Each number is 128 + 32 x the weight over its row's rms, rounded and kept within 0 to 255. Layers, rows and columns count from 0. Numbers have three digits each. The size before them is the row's rms in percent of the matrix's.

# up: layer 5 MLP up, 640x160, rms 0.101, rows 100-181, columns 0-79
# down: layer 5 MLP down (transposed), 640x160, rms 0.0912, rows 100-180, columns 0-79
up100 108:144092106071123118130120101161135105142187108085119135136104110145088139098161096200124177131191189098160116090136057169062176161139159128090141095109078148167160103123138128103186173178120117132137169203133106142083138093100175123134138099
down100 099:132150176117135135161106163137153086084175171149132156124175193124158146095064095098110088144107111128117191110151129170097098094132138087141134159180098119114131188151157069143099067094150166191110122138113105189200115095129114163112161234
up101 097:115096154082179144048115127142159094082124133118133085079121113175155117167170132113153111121187147107127140106134144073137169177147085102125107144044092105191135100142135157135125120099130153149139092177095161157077163139151115122071134153
down101 097:128162120143177116121129071101108082120159154116135136163117092093156155135106120181142115148129151158222137080119058111140102145169138133131095103130100115146133077094131088109139041159072138165082119110092104051168152133094153141158145122
up102 103:146094124148102075140133149139112082121147213160104123101181121162111123150138132138164159168101093133220136080165112127126119149124106115129111138136144217112142093150158156189133084147071182194101072134099138176096084135131160076120152120
down102 114:174110144115169081122121147127096137163052084119064141084108122099120102138087121109175086134131145136161085096084061129169129157112145088114098107076096089205126074139134093122153103169081086164140186126100152140108132161112098171093153104
up103 117:129113113184073125103145070077104106159174134081127206112114139168109132158164159124125131146086081106089124177127094171116073133129181088114103131175130067155092169088187061163088140145158180166108168093145133134105117167142123140114192113
down103 108:116083131133130160106143109088137162147112137102131136080095102118100104113120130115170208089127088133120178158115141145133224036120104080127165095116118134094152147064097161140103144089140074146168108145159156150126099191133134155142155141
up104 104:148155181106127101132088084151138132153130157145130173179147109143072064175066132130144150134136179136148074183110147145118133091119091121155167140168098117118112111139140090131097100146153148151110079043079118145126086117088155083139128198
down104 088:111132116120146159167175138154173151123103128138144166114139102049162087110113142122059142119139149108090122162111130153078105155104119078068135119112138145108165187118115115140118123129107106121056129103117133150155129093148095116149117080
up105 084:104153138119130089121136104086133121101088134106132153123170134073200113157072177129108135025197127110095129103141131135118139125105155171146130108123135119103135156106137113124056150136187102093152086137145141084160112161181141156118154134
down105 088:137140148082114139164101120132117142150150141188185168161138148148101201132119129133119105112068162095131110194117126170083131120187089117153090140143058109139168107119125114123145108145128152059149209107101111151088127181116095071138099111
up106 095:085156101131107178083129126166172155069127166153180156108104125140130112162135107106133181141108122085130122101071132120110161088180133200121081123127127098089090159087146112156124092172135149108166112138131182053104130125132090113163132115
down106 094:150112158112169111142119135106124091192128088132141189116151069141120161126097114141116124123124166124088103101087090142112072104113119082173132200103086081112173150138181110080075090129096124107105095105138121087167138100090171123190167110
up107 105:096134146127185108147193113172117146154094119157120118151138128198185146166136163123137120144080125077056150147121184078124062169157109139113126185157117121127096093110115100148143147118075089139133124061154169117111164167092110182141120181
down107 108:086105069157111115170147104132151141167090103166145118112093133162218115142153077216116186091125147148190116172119172149189128178184172144111170187133154186143112160154166150146124082130126122122100149111086140139092159165109163116102106141
up108 100:135112164145129148169115113153137101145074136113130162043179120215128132134079083085141164118115167155131129130066138100126104091157117101088131146127120153158102112186132106117137164156146081130167092147212120121158211097153064177142123139
down108 096:176145153133138135084085160109126167073169171152148129177112125118131142169178128143133162114131117095130158163162127135119214181205097190129161069111076042152094179096163144173101121091133130079142150081123145142060168177114183125107156165
up109 106:131149105151111112054109141135134150153099149153188133150145154150060110112104094163157096142096185209148105089130093135122123076162093132174079135152063145110124101154113121162130136137136146108097096051138134135120129133147094122124068127
down109 093:127200095125133120111165188123143183126128105124174194126111134123133164069175120143127120163097091141163134079087154093081089123102165141132114136124126135124170115146183131197192151103092150122201146167150182116120154092161107148126130167
up110 102:090181131110092116098168120097079142159098136112144153118163148102175176097180140113139123123135136091065180156092122156109128138094165145133146183039163103107137159179144168126135140106105119142142156119107160214124216096081173062156103122
down110 100:150142147169127135106113127113170150109110150166103137067139095139130126112133130100165115138106070134138066132106088150140126180088173147100159066125113180118067092117058149149079118103124134143096173030140118121127104140148155085089106128
up111 099:105130162119138120134117139186149138139114139116180168089184129131115129156077119113117124088114203115098081153090166137098080154079159109133150161158129083126162125141091055172142159117155127176096166109129142075109142144131085165152115129
down111 104:132126137128101083141139151142128122181118143120138115123102122185212180129148176135086173106128157129165122169101102148084130129154124195127137123166127136121173116169141072080154101157168072046145145119126112089108074128141171079168132135
up112 095:124101141086079121190163137153108195117079126140096167110061140156139101114122185103087188119130126145088099114135136159124125094125086146112128183161088134143109107114119124121089130151140117109093116142143192123126148086114147105161129139
down112 092:155149108044144089067128129129113126097122170088176124136099061117067142132155095124111087133122141143095090141080087160134213143071162086166157129173133160123112137136081131142088097114089117117136151101154120135113098142172153071070183116
up113 100:099113142199114102114124184112093133111097104132161100153208056087140136130184146107083109129087158108125119153074108097108143164123157181119158111116137108140115110155094117130137122121158110175123126180111117117168110155163121117080170138
down113 109:146131155110161107135090121089081101133114174098094114167070105150085130149120065080198150092174121095106153145136133150211110144162139129180101115119083157181185137193120102130086159116088089099173150130161126177093142059060109128085088124
up114 107:081100148192137097153156194098136153165105144105038167147141157100094118137140143084137083133086129133106113047100136128141132088081167151155133164109127197152139070098088078112139147152189128188121160156159119087143152120140092186141077124
down114 104:126178160129112079161106203130158151134119090125141117103163106139154109121118113118149118158173128114082146094088077102115108154107100121126077121102138192157139135195088110131133119143061169156141189097132120138141148089158135144163143144
up115 096:118136104155133138145109120061109138064041147044225114080142161103153125119110164124091078090104174194185122154075143080126101107169093127118191146167103110163147150104152162069139146119120132092102145110107121076146102064121132099174180136
down115 098:147156154085147154126114109127064151180131129114127122174191124166053141094115095106092094127136121122132103193136091130124146141091147120134037168182180143097076125124116118125098161123098161158110115142164153132137138149110114154151064116
up116 098:114136170089135110127131199127139189078052115084094129092170125090116106151163196139144144191085132092131145096080140154132079129088089130144094098180114120154128092101177121095117183133123090114130157135105132139092135099167159139083135071
down116 102:213082138053094114136138095106120154120100125160092144097112118146090129118124087157110133176152115103132143135130136142182132193118115170104112121113133130121126171103113171151159106146089136145125100146211116173161115113158145071141113103
up117 113:109143150087133188119141101197159124101118150110136176088076171142127135064178150146050099162116134109044126099095144171133159161206141130159112092137123095139134077086136153129137169087121128125143127115144147173122186172133125105128114094
down117 100:226127177160179102126101132095118116163145126100093125077157172162151126144148121164123147111093132113083119093148095116097131151154215106227146098093082144151100143078085116130130093110113051096047168094154131121102159117136147153107138182
up118 101:132118133079125194165103161151129120102148165150135086075113131166116132151193177167154072192124169085129163125129151101142185147116134203137141145086124120148112139061107152053159119157126113079134096057126092140104173155138132109091199122
down118 098:157145163129114126083151082096143149132172247137131109144159105182157147127157132110186157111153165081166094158162133119141116129141144117088095115124127070108153132186114123087116136193124154148091128133154131142144174147175143126135097109
up119 095:108113142111130170099121152147102116135124155070081132102099144121095118103121186104068070135118109136172164199115157140123121092108083139122140103177102106044140119091151100163140080062108114139128124100145159152089126118170127087110115082
down119 089:118155071159116099173124130126158155176133091076133131089136091104100064139134059165163153091111121148077123130145096126128135119110234133183116166126148136082114172137147112120124136125121166117133118089070179054106117156125151116147107089
up120 100:185122135122119134059135170127141126096081140141122176120110154124105126193075049185132170123156108143104104144162098109149179133069135138075208128141126107180085141179102131104150112152110084091163125046110116145159131117142141127104127167
down120 091:121129154162089151120160093138068131157173104117119110140061103144170177055044121119138129135155126093119176186117137112061142109208108118112128126105130057126150124121131144104160110172146083097126177175159166162063120099086144139080133148
up121 098:120094125100152166140106155130097125147071177207120164122057127129149149132095135116149149154080148134159119182099115134165188158147089127131128112074193141174101163130090208159121114063179099138132120122147144125111180110132119199164123150
down121 100:123222095123111073153175165134151149124058102088163138128064148099165141118209120129109112147158094134172117077161202132064093103070152140126163125103126087122130137128159076138066108165085132123135068115106159114120122142157176129116156104
up122 095:105149109190093099141082117102089162123093099103140078127167075156156115157125150139166123083065104144141144117092102124166129146074117126104120127186165095117090143180147117153127123144078180117141165085167186150154086183152151075093093087
down122 106:109134163146188127144090087131135137126144129125137074099105128133127136138102175091145136141115183168167154172091120154116091242101175064144189127108126143146160123169118133106116154120144143178137068150131090119094149139179123093100122139
up123 091:155178115139120164087115127157161114133143130122149147128162162166124106144102152130182142198123177108104080198110086104140136171092163137057146127153065157116137131096114041052103161150114088097108070110128101171131117137108157153165111149
down123 096:119140178131162114120176121116117084159073125076148231139105089089135145140084125128149165115137111158132159131147163125165100119142126119123114169085110167163156121105156137175144145132122164117106163143093097155060092146156091135061149125
up124 090:178092135092102155177090201077122123125107108115159140161175133176158154127165159078113138081115071161123097069121202130115171128159126072176142109057129164143095151117112129141133101126099063127115099162164101180145167143149169135121036186
down124 099:141168115117152106104169132151144090195149190110143170115096100092106142132198116116078145102164137086135098191116103133126168102089104114139137133145150150152209124174202095155130100097150103111109136138135203106191148152121144123163184204
up125 109:091148117167191057091139131114152096187111165125046122080095148174124131102083136111133139093111124087074136078141164172140128125152067081147150178123117113130067157098162147119165112145087115104153184127133106156167106135035145147172176176
down125 099:212132108151133113160107185114199138121112130146119075162122099104140102109191075140147084144139115151140124061083113076065133131107140157095135156164117134180124127128157142126153153191135118162164122154174152153071131121161131088111118200
up126 110:144104199125133114158114131107132165090147148081150067149140109112124112058190071068103102075126092157121153099106149168165066178094174122183074151137143117123117114119124104073089178119127119110139120075128188144186111134127098132145104067
down126 112:211147075111129089124148125122177134137123080152156125133126124121100111142137148149094063141150134161134150109162197180090094090137132144145168145119136079134112117134140191157074140053128111177112090094111128071126144158131144079161195172
up127 096:127118072124110158146117157073115120113112135144098160152131134148143148077105175098105099111099126162143193042086104123142125107186163093098159170162116093134180135137119094152090131135161146118117135106144180122126109138115165167098146104
down127 096:154157070092150165121162151153136187179156155159125136102094113143122131108184078084183127100209139094119103133149171128119120150162196169129158111070154156095160097041097140146100153129148116143109079151109133139156139125132133100231158109
up128 094:094089162077134164122111179141201141085180095144094079108116102194149132139163146149138110128097172106138137127067113086182192121133113148207147145133109106163147122132117072067051126150140154134167132114121049085160151106157118131127080073
down128 102:112100108152137146151195085117179123141126124146107088125085134165144165087134083052142100125139122088091139096122143109203124122182101150118150103103107166150113116132153158195107090174088159097100100122171181116100131148120056092137129127
up129 087:112117075165159129105126158159110143143108143154166131097136092181117098104142105147122046122146077129127142103132168065145189154053148139132138078123161143156143084112134113130105155119189094136105160078188109176106071115116141155151114113
down129 094:163095082116179057143108154073123132141126106097152153118146078143078179142148126127115145140055064097150133196158187089143088142154195096122155143138050138144083112152151119120095152151189117128121183103127159183101113124155088131111153133
up130 106:126184169133130092142120074135126164145129126122116094145171121147092118198094166175158132207125207167160130203133171052134113115157159188165149127107080133136131164125119144084121176205141139113097113150079141132100134113101183102093117140
down130 085:120156097154129146124143127211086143135159108076155217087121179149137109135094125124140200121151186079102146148115146163120177127167089133085123197124187095113133152174101124127186114163157114138105094122104122099159100153115120175138138120
up131 085:139193148157134170125102141125143104112110166112142170108143150092118144099106133132116148115207113111094123144105085162176113072112161105144160102075092119114169138053137109156133117142172168104147113112110123181113206100148073126111157132
down131 089:096165157144133126132120183168137081103120107130161113115059109112132180105151099150125129155012110155129097168115175117070133159090140119143159116137156146147178108178136125076120166132088121152136136167126187138121147126151115120134142148
up132 092:134118138103060154137138098126150121160114138147129148107121115110152103053176136128069104171155177098123128110112122085222115132108176162121118119153133176186151143151145154136079115147131148091139040195135155140097140115108140137170146101
down132 097:071129122126157101152121081098106157097160154152069159172125162156114177150120110109195199143191122141091120102126082145067109154152127115229112166086077091092121048056126077124181093140134116183134123099172164093106136156102058207148150108
up133 114:174071108152158089111168112133150159141107099142184176187156119135157117104120135124130090098203126097159102144115072149076102194141139071088076104123244141176090156161117087134150084104146105146180187130141154130174126180113178163113145131
down133 111:125130128131131094154191078104094116090156168074128081122128093120119128153127093150083108128123064073137093129089181157167170147188073175123103151107185101112180108162162129130127111146140100128103079100180120144154142107088112068095159128
up134 105:204148135136118156125143118117109127157136111103110145138072148112145079103080121151163152154133146013175060096167161099141124154110130156132147106128177124063157150130137085121108124141155119117140116148108074132129071078110130135153155063
down134 103:110167094177137091169041139072158141129126133113181113087136120074128134104177145164160119121104189200117149150111092114065098126069131087110088122201128143126192118131151083124153156158173112150121113125127082149105117181131115145161094181
up135 108:129164085126142089051107106100146145140087116128113097119070026166148063109127136146132155118165103144144138185078146128154146112144125116088104112130120157183058116116133119115139150129099110107143129091178178085144112054115097083143056172
down135 108:126160121170154132131104128156138101100115109115159138140101095100092139120112134139189168136119137157156114114120131109080151154091090049160128112151177115174175114077115162178123176150117144190155148084159132123184171103149123096143115120
up136 080:133103146103167152145178109084110175074124126146101131123085117115142072152215093089081107109139132108080087136097142150127113111095142117115098128135143073152166135156115100124097167123152111079129106144129147140178133076125120115171124111
down136 098:080187119135170124123144157100089108126138185162066116130129150138103103138142107191159147107108176154139091098139124111070193151105110087153147055122185130115107121062073092131126171130146181127149151131116090121133127102105079133125102103
up137 099:159134079097131108068149116132097100087152097116136094122100119097148155125145104106112124138100168131125167126172143146095115112111094140048081150122107144186109181122133101146132102107097140056159116181143176142133154076168123138146138138
down137 104:149130142129118129150082121139147090091097099110052121063130154178142089071134140154138153119121130110124110106205114103138170106144091124224131158142103138115139136062102136165108103190159125072147117159142137178170088079146121115175072168
up138 086:144111161113171164091106188138065145188103116135168198102096067097173100131141150093082113102104110092153124163198073077107135162132133130120085128111170122104124121130124142080123118072114127065111106103074092126083100164085143103169122143
down138 099:119146107141111099097200120157151126100165074073114175141137119191115120102098149132166075114107107060156129117105153110132118109080151120159097114207125103186062105127140067113154101112172151144190086192189133161094143082158117142081129148
up139 107:112163164115086145121066096137140118128109101145201167115105103106144137123128165119121108118116153173093152130183184174129141136048121085131105134118114111152115143110104118152117158107159123167108142150116157126140071112176171167170136122
down139 101:141149145170139139110206104153127127177165162075169126121185162162161178128107145123144097115158087141114160164113127119168060138087173123060142088126155122145069106166088169125089124106118146167103170176129152162126097112118110166203105095
up140 110:175148112110148139120059144093149147137102127179193087141161149165107157128130132169166110121147104110167117051134114174117057127103113102138121144099057090182176109078135150109094068075122170151152157108154135140128145122107172118184200084
down140 087:119135167163083120126072133185112086064139159135227112086105113121190092108128149092116082085115106124095171094155069154122135167139112191160093130121144115092087110197127104105151103121141111180208141152107123116179129147098096112107115106
up141 093:157131141109129072093138107089135142113088114128113126098084153106115091129142129080088131176126088034115090124135186186107111165078143061086128216089128149134124137135169125143083120132155149189113134102133141146128117124094158127115129156
down141 085:135101167157108150181122155098162132084144135175163109080168130117153132079085111124157151128138109157084177110122191184098147158087104115106108134106106145135066105128082185105160120103148057119143113169112132168127144171198164145159127094
up142 088:155140122064125143095127107154068143097127167125122105111177099095185157091132117165177133092091144097086158141135099116174088137165107121082079065112169105155122182142105128093153149078100147077144107134217123164207090141166100109130132126
down142 102:125111185089082129118121139116155133090110130149053064171142157143102101169111170103205110119075146122064114074137159062151062125094104068168123112051162188111159128109112120112167127067105155088124115132103169141104141095091161097123112112
up143 099:123169127105114200127112094118078089112106168152099123196085127118130086129158124152106118095197162144065103139186189126151188101138119123161120090144193094100113095103122119099128116123167121094101099097134149087146137065091154111168194171
down143 088:151127117200116134151152117157164109117126129117166124014086153150123107116137123119122157149072124124132097121108128099091068129067137132108094116102150142152176109184125066132119182126101164099156142141132200085147135134138113113108119143
up144 090:172123147149133153107135097121154157167156166127152091096166062123212117128116116099101162178093157122094094118181051127181167127122088117176144155150160130130096119188167161136103151056104154120124102074092106144100059089081113109151131160
down144 091:069127096139105128189104194145137153128146124129169127118089138130131111154133135180103108112092122078088148128143136103004058155114109098089123101159141099173142170139176132121111097200099109107153144232162084155107135111107133162107164123
up145 110:112102114128144090173126106117191100121117163193178050113180187165091154169090140106184136138120149163150147177120131148191108162147120132094098149119136074104099163136133101104148093128095108136168127150148162184123093134043128134175138240
down145 097:104101094188107135132102142169042114154122118090154124126128143095143068124140058066137150143104161098110090152153145108109150149109100150108123107120089167100093101180088191073153170130118096146062154137167099117126131146128100136185120143
up146 106:125143191123125175177198113088153155148140134092106091052165103140122106193077154106069103126124137117123168128104093175107130149070166146074172135093172154093079128146157161103154167128142138204172164189073081096120101100178123147138119072
down146 103:135144117136117136059102154119143117125199193092166174157063147147089118077088100110195203118171127132126150110108151115091097109159082070152096123155079139116110105087121141063145100143128104073091121078104107130105128174122095094156140173
up147 088:176106098138212198138191166148065138152095149127091124143192152093123091141152106104116104104163129126113143127108080162088078134150138104147144149134153118110116186136122125138063138124123183152111102070122137180069155119147116111148139098
down147 087:188022142162124139132203168120124068153222145103087136121134151127131166157068114119165184144125185110111116080095087137149100117153146142081164052095125143152171124122090135070083157177112192138159158133127191123149140139138118113127128107
up148 096:155094124152132180143148119103114133118112110118127096105104181144128123079184138053093143079095089152139140103130094145154090109123171165084113052092170137162144076106136134134133125136048182152115102163155174127160163164136110123183067108
down148 093:119206168141122095168077155065122158191139184140094206175125163132148121174076114200128137222190116081154085135118092154086109123134131089174092102131129111113095184132147129095158146140106122123115161123095110146121122101132135178080167141
up149 098:139119148096102152139161165116113141128170100139162132129111138170130199108129189129172184101090199132144181101139100105135067180055095127154177127163146112138105097127190101116152120134161094125121073101142165110184135108082090135158126159
down149 092:086123082139067112129172094087128107147135099081132111136128193130152148133108127133118141108118103100097155148107073102101162090179120081169143140152106157125087184095127155112103162125134158107155130113108116179086221143152075159147112065
up150 088:109138108056148159179091038112092108116140182107058121140137194129091102105120121126138167119159146193114058125181080150135153076136109111119175100108125105099154134109067110096134186116155197142125103093121108142112100098110105144143162115
down150 089:118171098121150106081142156079152075130085151129154131136124200120080185112101130145090101123119132099108166131054148089094118075114161107098119162121119140143176200163134080072149139128088138085143117173102141131088129142179107137141116175
up151 051:082133103152107131162145088173145125092156092099101185111127158154149138092078169133126111113084055134078184186103137118132090093141103132148099063129159108124102068124150113102154138148144110111153137173104123140133203128149141147108116128
down151 086:175106036100110142108077146110103118093152089162173082103050102077129153164078071119118095083064121131122147127109123108122166119132124173101127159076133091113092148094168107177067165106126159168051100132116083078143136127121149187095096136
up152 090:135127121123079167151153090077152168129132147140143142100185143174125137099080083131148148130162079092148106156124133112102094107122190224114165132150115089071104093170091111076142191153112066195098106142132190100146130085119109152093157111
down152 095:079132169138111109140164107138114122124075119182147097114138126115116172153101140088167131079100140071149167153115103116175124128115036059132157146158098130103138140127083093091151170151117104087110145105115114109125100090169104160154158168
up153 100:166148159118132105115128159136157090134129173101144168163103144110132159074147131091164136118183088101099130120158105111131138120162151158159141164156093136187134091133102135186108052095199146120143069117197179122136130107139175167131133078
down153 095:165059156166068100099159126173174118173129127124118111154099160156157126085120122141132115076162174135114106168092058061132128130134187110137086155132110063129096130066149134111149160123129121159122109159129110149123133156063134165115168152
up154 090:129056090085076116158129166070123154097123176108124152162132169081128123079184155117111074123131145104220130134123069110044123131114115162146108135143146128142161111080171158161137118245151124071140123148122123117104092125091139149124105173
down154 095:144078146121114086108097155092161155077082133162156123153121134101101134127083064151093112150093115155144073163067125096150088152104129158169107157148064117130114161080121070163125130212141066179147094163123108040179117103177085065097156156
up155 095:103119155152115135083084197114138122118160154150193126156125120133114095109171094130065130095169167162166087079105100107111099160105125105179151104131096119144149150106121054110127061127129131113132151160167095136137133182103165135159086159
down155 096:050154165131117135146131076101128150139139107113148128138115147168148198078111150084124122117123154140214147148068141154110071066125092162146152097154174116106094102098148103095122170127095170083111103148113153168119126127198096156176145126
up156 104:107132140140139164160135104106116163106146144112110164131122116096127101116129159142127124134154112130145083109160194140119113200144128146128103106131126101128165128143094185145105121129156104154147188124082072099189089145162144166150101106
down156 111:166123139117155116106167061084143128075081138165062097089133105193161118123112111070155128130104098092203129072131108128170123154050119130111101110112076150172113164116124121113094147152104146132177127148147152155165134083183152089145049151
up157 097:079163130118138153100138143190180144098139108171095130107058118166083094081121142134186104077166130189117122072152183110152160122167120142153131113182092102089156101111129127134117153129165159090088105076134165150175183166068141079119128104
down157 093:107156148116126130141136094134141163109103169150156187078088160164113192111098137161195119112098112117134109127113157097088128092129159106145160165206135115146157210098123129097140108110136123097177148160115111135065233151162167187078100132
up158 106:153167101065151112086189181148095130116108176145173168090126097090123072111153080201073164092093175084145155143129085136150119157099127128143115113126172137166176120085132120203142084088138153194111130091122063157122119171079118102073146141
down158 099:125154119176112121175184225097149092107103092114178168176162094094118095118134103154150135154117138149150101103181135088136123155186124092149136119152082149136117097125148158128091140136184139109117156149090125113107166123091098067108117114
up159 110:099138149068102129138161110124114062124074148136161153105120181101127156113117176110161080131126170145142091090098083074079071119143141153151101105132060122143142117165120121083186178123124172098170129097197180121173140127181116182150104162
down159 115:104089131144115059152140154137146129150176095123099132100128099118177121106078152042146126112170109159127075077157086122129101135135069137153071110134165163101134025090175092162159087096160169155124134064142131142147124115092134112133082212
up160 088:131139098148060140143171168062154107195154106079122117126119081166175124176206122111164138135158141142084160092089145120133154090063149093159177187139180143105136130082095144064100152170150132116160130073105117107156097143094132187156132151
down160 090:102138135218146115147123123121134151166102206160116054140156149099147152130080110131162069161113107153168117104149136112134122139159105152103186082058072138159117063140122104090164142109121066116109156184119142095118121092154135139144119115
up161 083:050166243057124163163097094150112163139130082138134112114098139149132166130162117137118142082125166141140135151139127147139072116134138145220130094139134159162110172102148123102120102115163139103075111160136076120100109155098092111165122157
down161 099:142144204122117157115080147131147163143107119072123110119146082212145110125118085121102092146177130141089155120149122122104147155179143141185079129175126218167113159078153170060110107160162094105143101112181136149110140119088181167126159069
up162 103:143162132136090093166153166087085096152118142065151129167187124142116107170080139112180129138151133103089106148115138115153159178167083169142104166110123129046163158138173185086158073147154159120077123080133054152126090121120114115119164111
down162 097:136135097156088180122087027171121154162072146183083151192157146186103138150166120136111097138145185157105164108108187124173161100132040159095153137162099144098138132132160136067138113123106166113125111139085163138125210138132123164125126138
up163 101:119150135144175149126192115143109100109119172053179112083113124133124114152115050096122191117113118154118083097156164088122174154097091176146091132160157145108128209091188126086162110143126095071111108079161099156118109163105152046114124203
down163 096:134150144173112105057106138083064137134188137116116125111120113095141172134122129082121075132135116142114104141121116162182080196122146154120124082197114112072137082166112131167145108109161074145145090156159129112163110165142115087117118064
up164 111:150096114161118135144109186124130090117126143119199101037169101138102116136173117114122133102143148151132155198137086140137065139104133066083110127126143102143144119133030120072113149141080079139151119140067158149108114145194112186099046115
down164 098:129199114127126133132144079106091174124170127104115138193183154181108154130172124131124113183095053158116109132102169158117177109137206176132145158174110153113114083082171156203160136122161125114102133169125121093154110128144146055146166094
up165 090:084090156152100163168112079085097058077118117161135132101117168134076136108091121066100215140133139120129154149118129100156140125176148161156130114184131140159125160137114109126139143104084093134136100157033124138137173115101090181165113111
down165 100:104112100109194155138112072155091159130153096113110138100154033150132146125128166110089121148128114154131108137084133116117100087153119172158078122170124129139101146136098107151168137173099111058129106154096051086169147134156177179157093115
up166 125:142166163140187125091093094108153100155127148124082172148084091146147115096106172140157129091131114094181104089129096126126163089105121139109123151134099145137163117069133129148157206153112209130153148132206051109095134117075105141129190203
down166 113:129113142102132109172169179120100097140144105149125181117144080096135109157090110126097013174116048138113140173143198108147129149145099173151141149113099128176134158116139133162113115108137083103134093131150114107130097112119088075127143096
up167 113:112131129140155080162138119126084103116092140115136172130074197138124125094106090099174116069068128188076110125163084206128196138109138114123100160139175111127116153192080184128151120125128100106118116097145055130143143052123120157151135124
down167 108:107136175118091068134091148138115154115095209088117124140128149122105145134203142145086107132149137069126136122145125106149067143131140154161116155108143102125165153140129121097146097140113139103123110151136196059140114137193146130118085128
up168 089:143113105168107100103124200127058184122187171189173107121189139105122049088113099142161167164125140119163078089165062120103104134134098116087103170111119116064129126143143098124105097069133133125111127169147074104124109134141116152206160095
down168 095:130103150130134112091123082050146142169171103112160105167174167116026110099126127094161131150156143165134166143164118138101189119127080090177090077100140131128146131096134100118140185088172063137124139124080150136121153083157065098122105139
up169 086:120164087109183182180139156109136109114142098143147169089119076158057110136136147177087112153162097089131130136120128147131107120121152127089088161132166106140166089168177108050158111127133081124116092180061113162082179163149157086151105176
down169 091:131069102090054065060139131138092153132101153112022142146091170108098125120088119144084150093137180139157141131164128078135160106100140091124166154120142155158112173082125100146204171083178164133086129083138126146092109126116096121132150092
up170 100:123178104105123109154116156145121149075082139105129134098095103126118119177114164152130138159089123108156115099099100136142140036113156157084196083091138148120058156127147104144109153152077099128114138134152107074092175100135095195183123157
down170 096:140120100105100190174163120167108166116165084127070175107138122176131155158112124121089148123086139049118131134125159128145106157116113179144144188143133110141157066137120196106146154127133138157093121116176149171139089144119168114114129112
up171 104:117071152096143136147146156129156111102116121145136141130049195184113137119126139131138117127121127068159143118203152103073126141124140136117159182141167132127160122193113112090116065200132157143187106122122119099127149150072104141127134114
down171 102:110110098141118128090142097110118129116133133115129133116123152101180148146110160140114133122184123145147173148153129058131050120134114137144125150123090169135122133175155130158134169108150109147142077202155086092149091183144101117181095072
up172 112:195134082128146097146133108086100157167071129106164125112089121115118149121139152108186101121176159099160074102150151092149136191143173133124115118119064162147086140141092078152129129120115087103118126170125097121109154122163111100173183198
down172 112:172078179147088170141080072138171134058138130148147164157103106120075157084156091162205102112138134108185132147099108142114112173107192098131138111154122151209098142161134149124152101088097133124098160095133119132124182136139179142144117068
up173 088:050126126083136141175134118101143092133092123123190062117134101158119105102143123158117214175139124100176130137152107150147131134093135122169176158140147111107142179136112138137117127151170127125150054111159126161109096160101119173084127124
down173 087:114061153138062129141096133136121097083120070145135189141104105103172214169093129145160164099133150213117103128114115186092151107144131080149153092126121000134152092124114163131131120110119123116158128146073139118095163192133145157125134136
up174 101:152098118133153149136142163098068106131079136093110136109131112094153127113183122105183152157137041153140131084122144112163077142117108212122177149033124079175149230123110130137126115073135087150115123107168125155188132123103155121156170165
down174 103:126180105159179143138091118101116111124097155088066140111085147137147156176139122050158131134152122103177016126117158160071174133151096070181127093092134098099098071090120153161121134149081079156118135098245114122127101115116119110135148104
up175 090:156180189134081200146124141121197132148160125131104103173107107159108169141135136126164075136102087104136140095137145168171182124095129108154121151149174136116123116151136165139109109154088129104127132133150137142136074116042138124095138152
down175 094:106170100140154145179193106092140101155140131108187120077086194139134178136172162144077165105090131162122061108126176122104098143115145164087102111069114188143164173113165103123113130104108090101128147130094046142134167163172138108099145123
up176 095:131098142110152108163124159066114072209110183160100122129144125049138082177147122063097067101146088104153100097135104181117159172141140132083173096089169154120079137149141171141128160109149103160155140094161111162128159130098156129076087097
down176 098:168136150150160151129120066151119136128172148125166113156163119241106178109073102099161125156144140046153156107147156168125133119127163081086163173131109110149155183109127095147065127157100154078145104122129120089141161143148115152130171144
up177 109:128131138124104120162081172128119152115072171146112157078116091153134121129088140136100083170098155151188115076071065074153135157112188149110142083144097134062136068131141153136122100119117132110107140082237175110164199142150146149152099112
down177 102:127161151142134148118149163149131164179121109157188119119136104096143179150167096139134155128104095137105159132185063127113146130065161107194162149167115152177140146101120104143184145085121121192116150160163122115110104146127098134089116167
up178 105:147111155098125187151108143149141174066154159150117075132079107153084131155142059115123136160128099115202131158106152120177166119111065104117106163134138108066079160142080101118119145145137111080148106122099158113136131080148135117105149168
down178 100:137189146157124114155076114075154110173130113135089151159141116104143119079110120167177099138146098190161119152134122146076101072128143122122186116107143146170158130144237134137134045146102116107072105132086136156091198161198181092132122086
up179 099:076055134095149147164115144072109146076096115128157123110154132079114138080160121129152097105164117072073153140133194161064118116106180113102129108116143132134107121208143118186133134147105162161178119155108130165187080121204159146107102112
down179 111:125173137120131154079119083113135121167138183107128094157094169090108151170101080077099147116152132066156166106133104128124126113225093127082139117127120114148166130178157148081122138156107167153133144132112119126132137073086116125075147212
up180 091:130110097152104177062150188148117114129100153066135141122164118161129118153146095086158146137174152158230058151169141117166136096185100151124127116080071119144143084118180074101158137125132082153092160101112118082122134071077139160114100152
down180 089:085132165112109128119124156122126119120150206140135081114095099155147160116098061102125183174103157145128182077087153157124082143112077107103096165147155066113084204150168147137147166173148054114150147127124118168101080104110175080120018165
up181 106:113096152108096140129136152132118087155077100136118124174142168161147163078115122059135131121160116138103179144106130147072150159133172130092115092082179148104086134136195104170116205099157065109095113073146127119072085128139098115117091155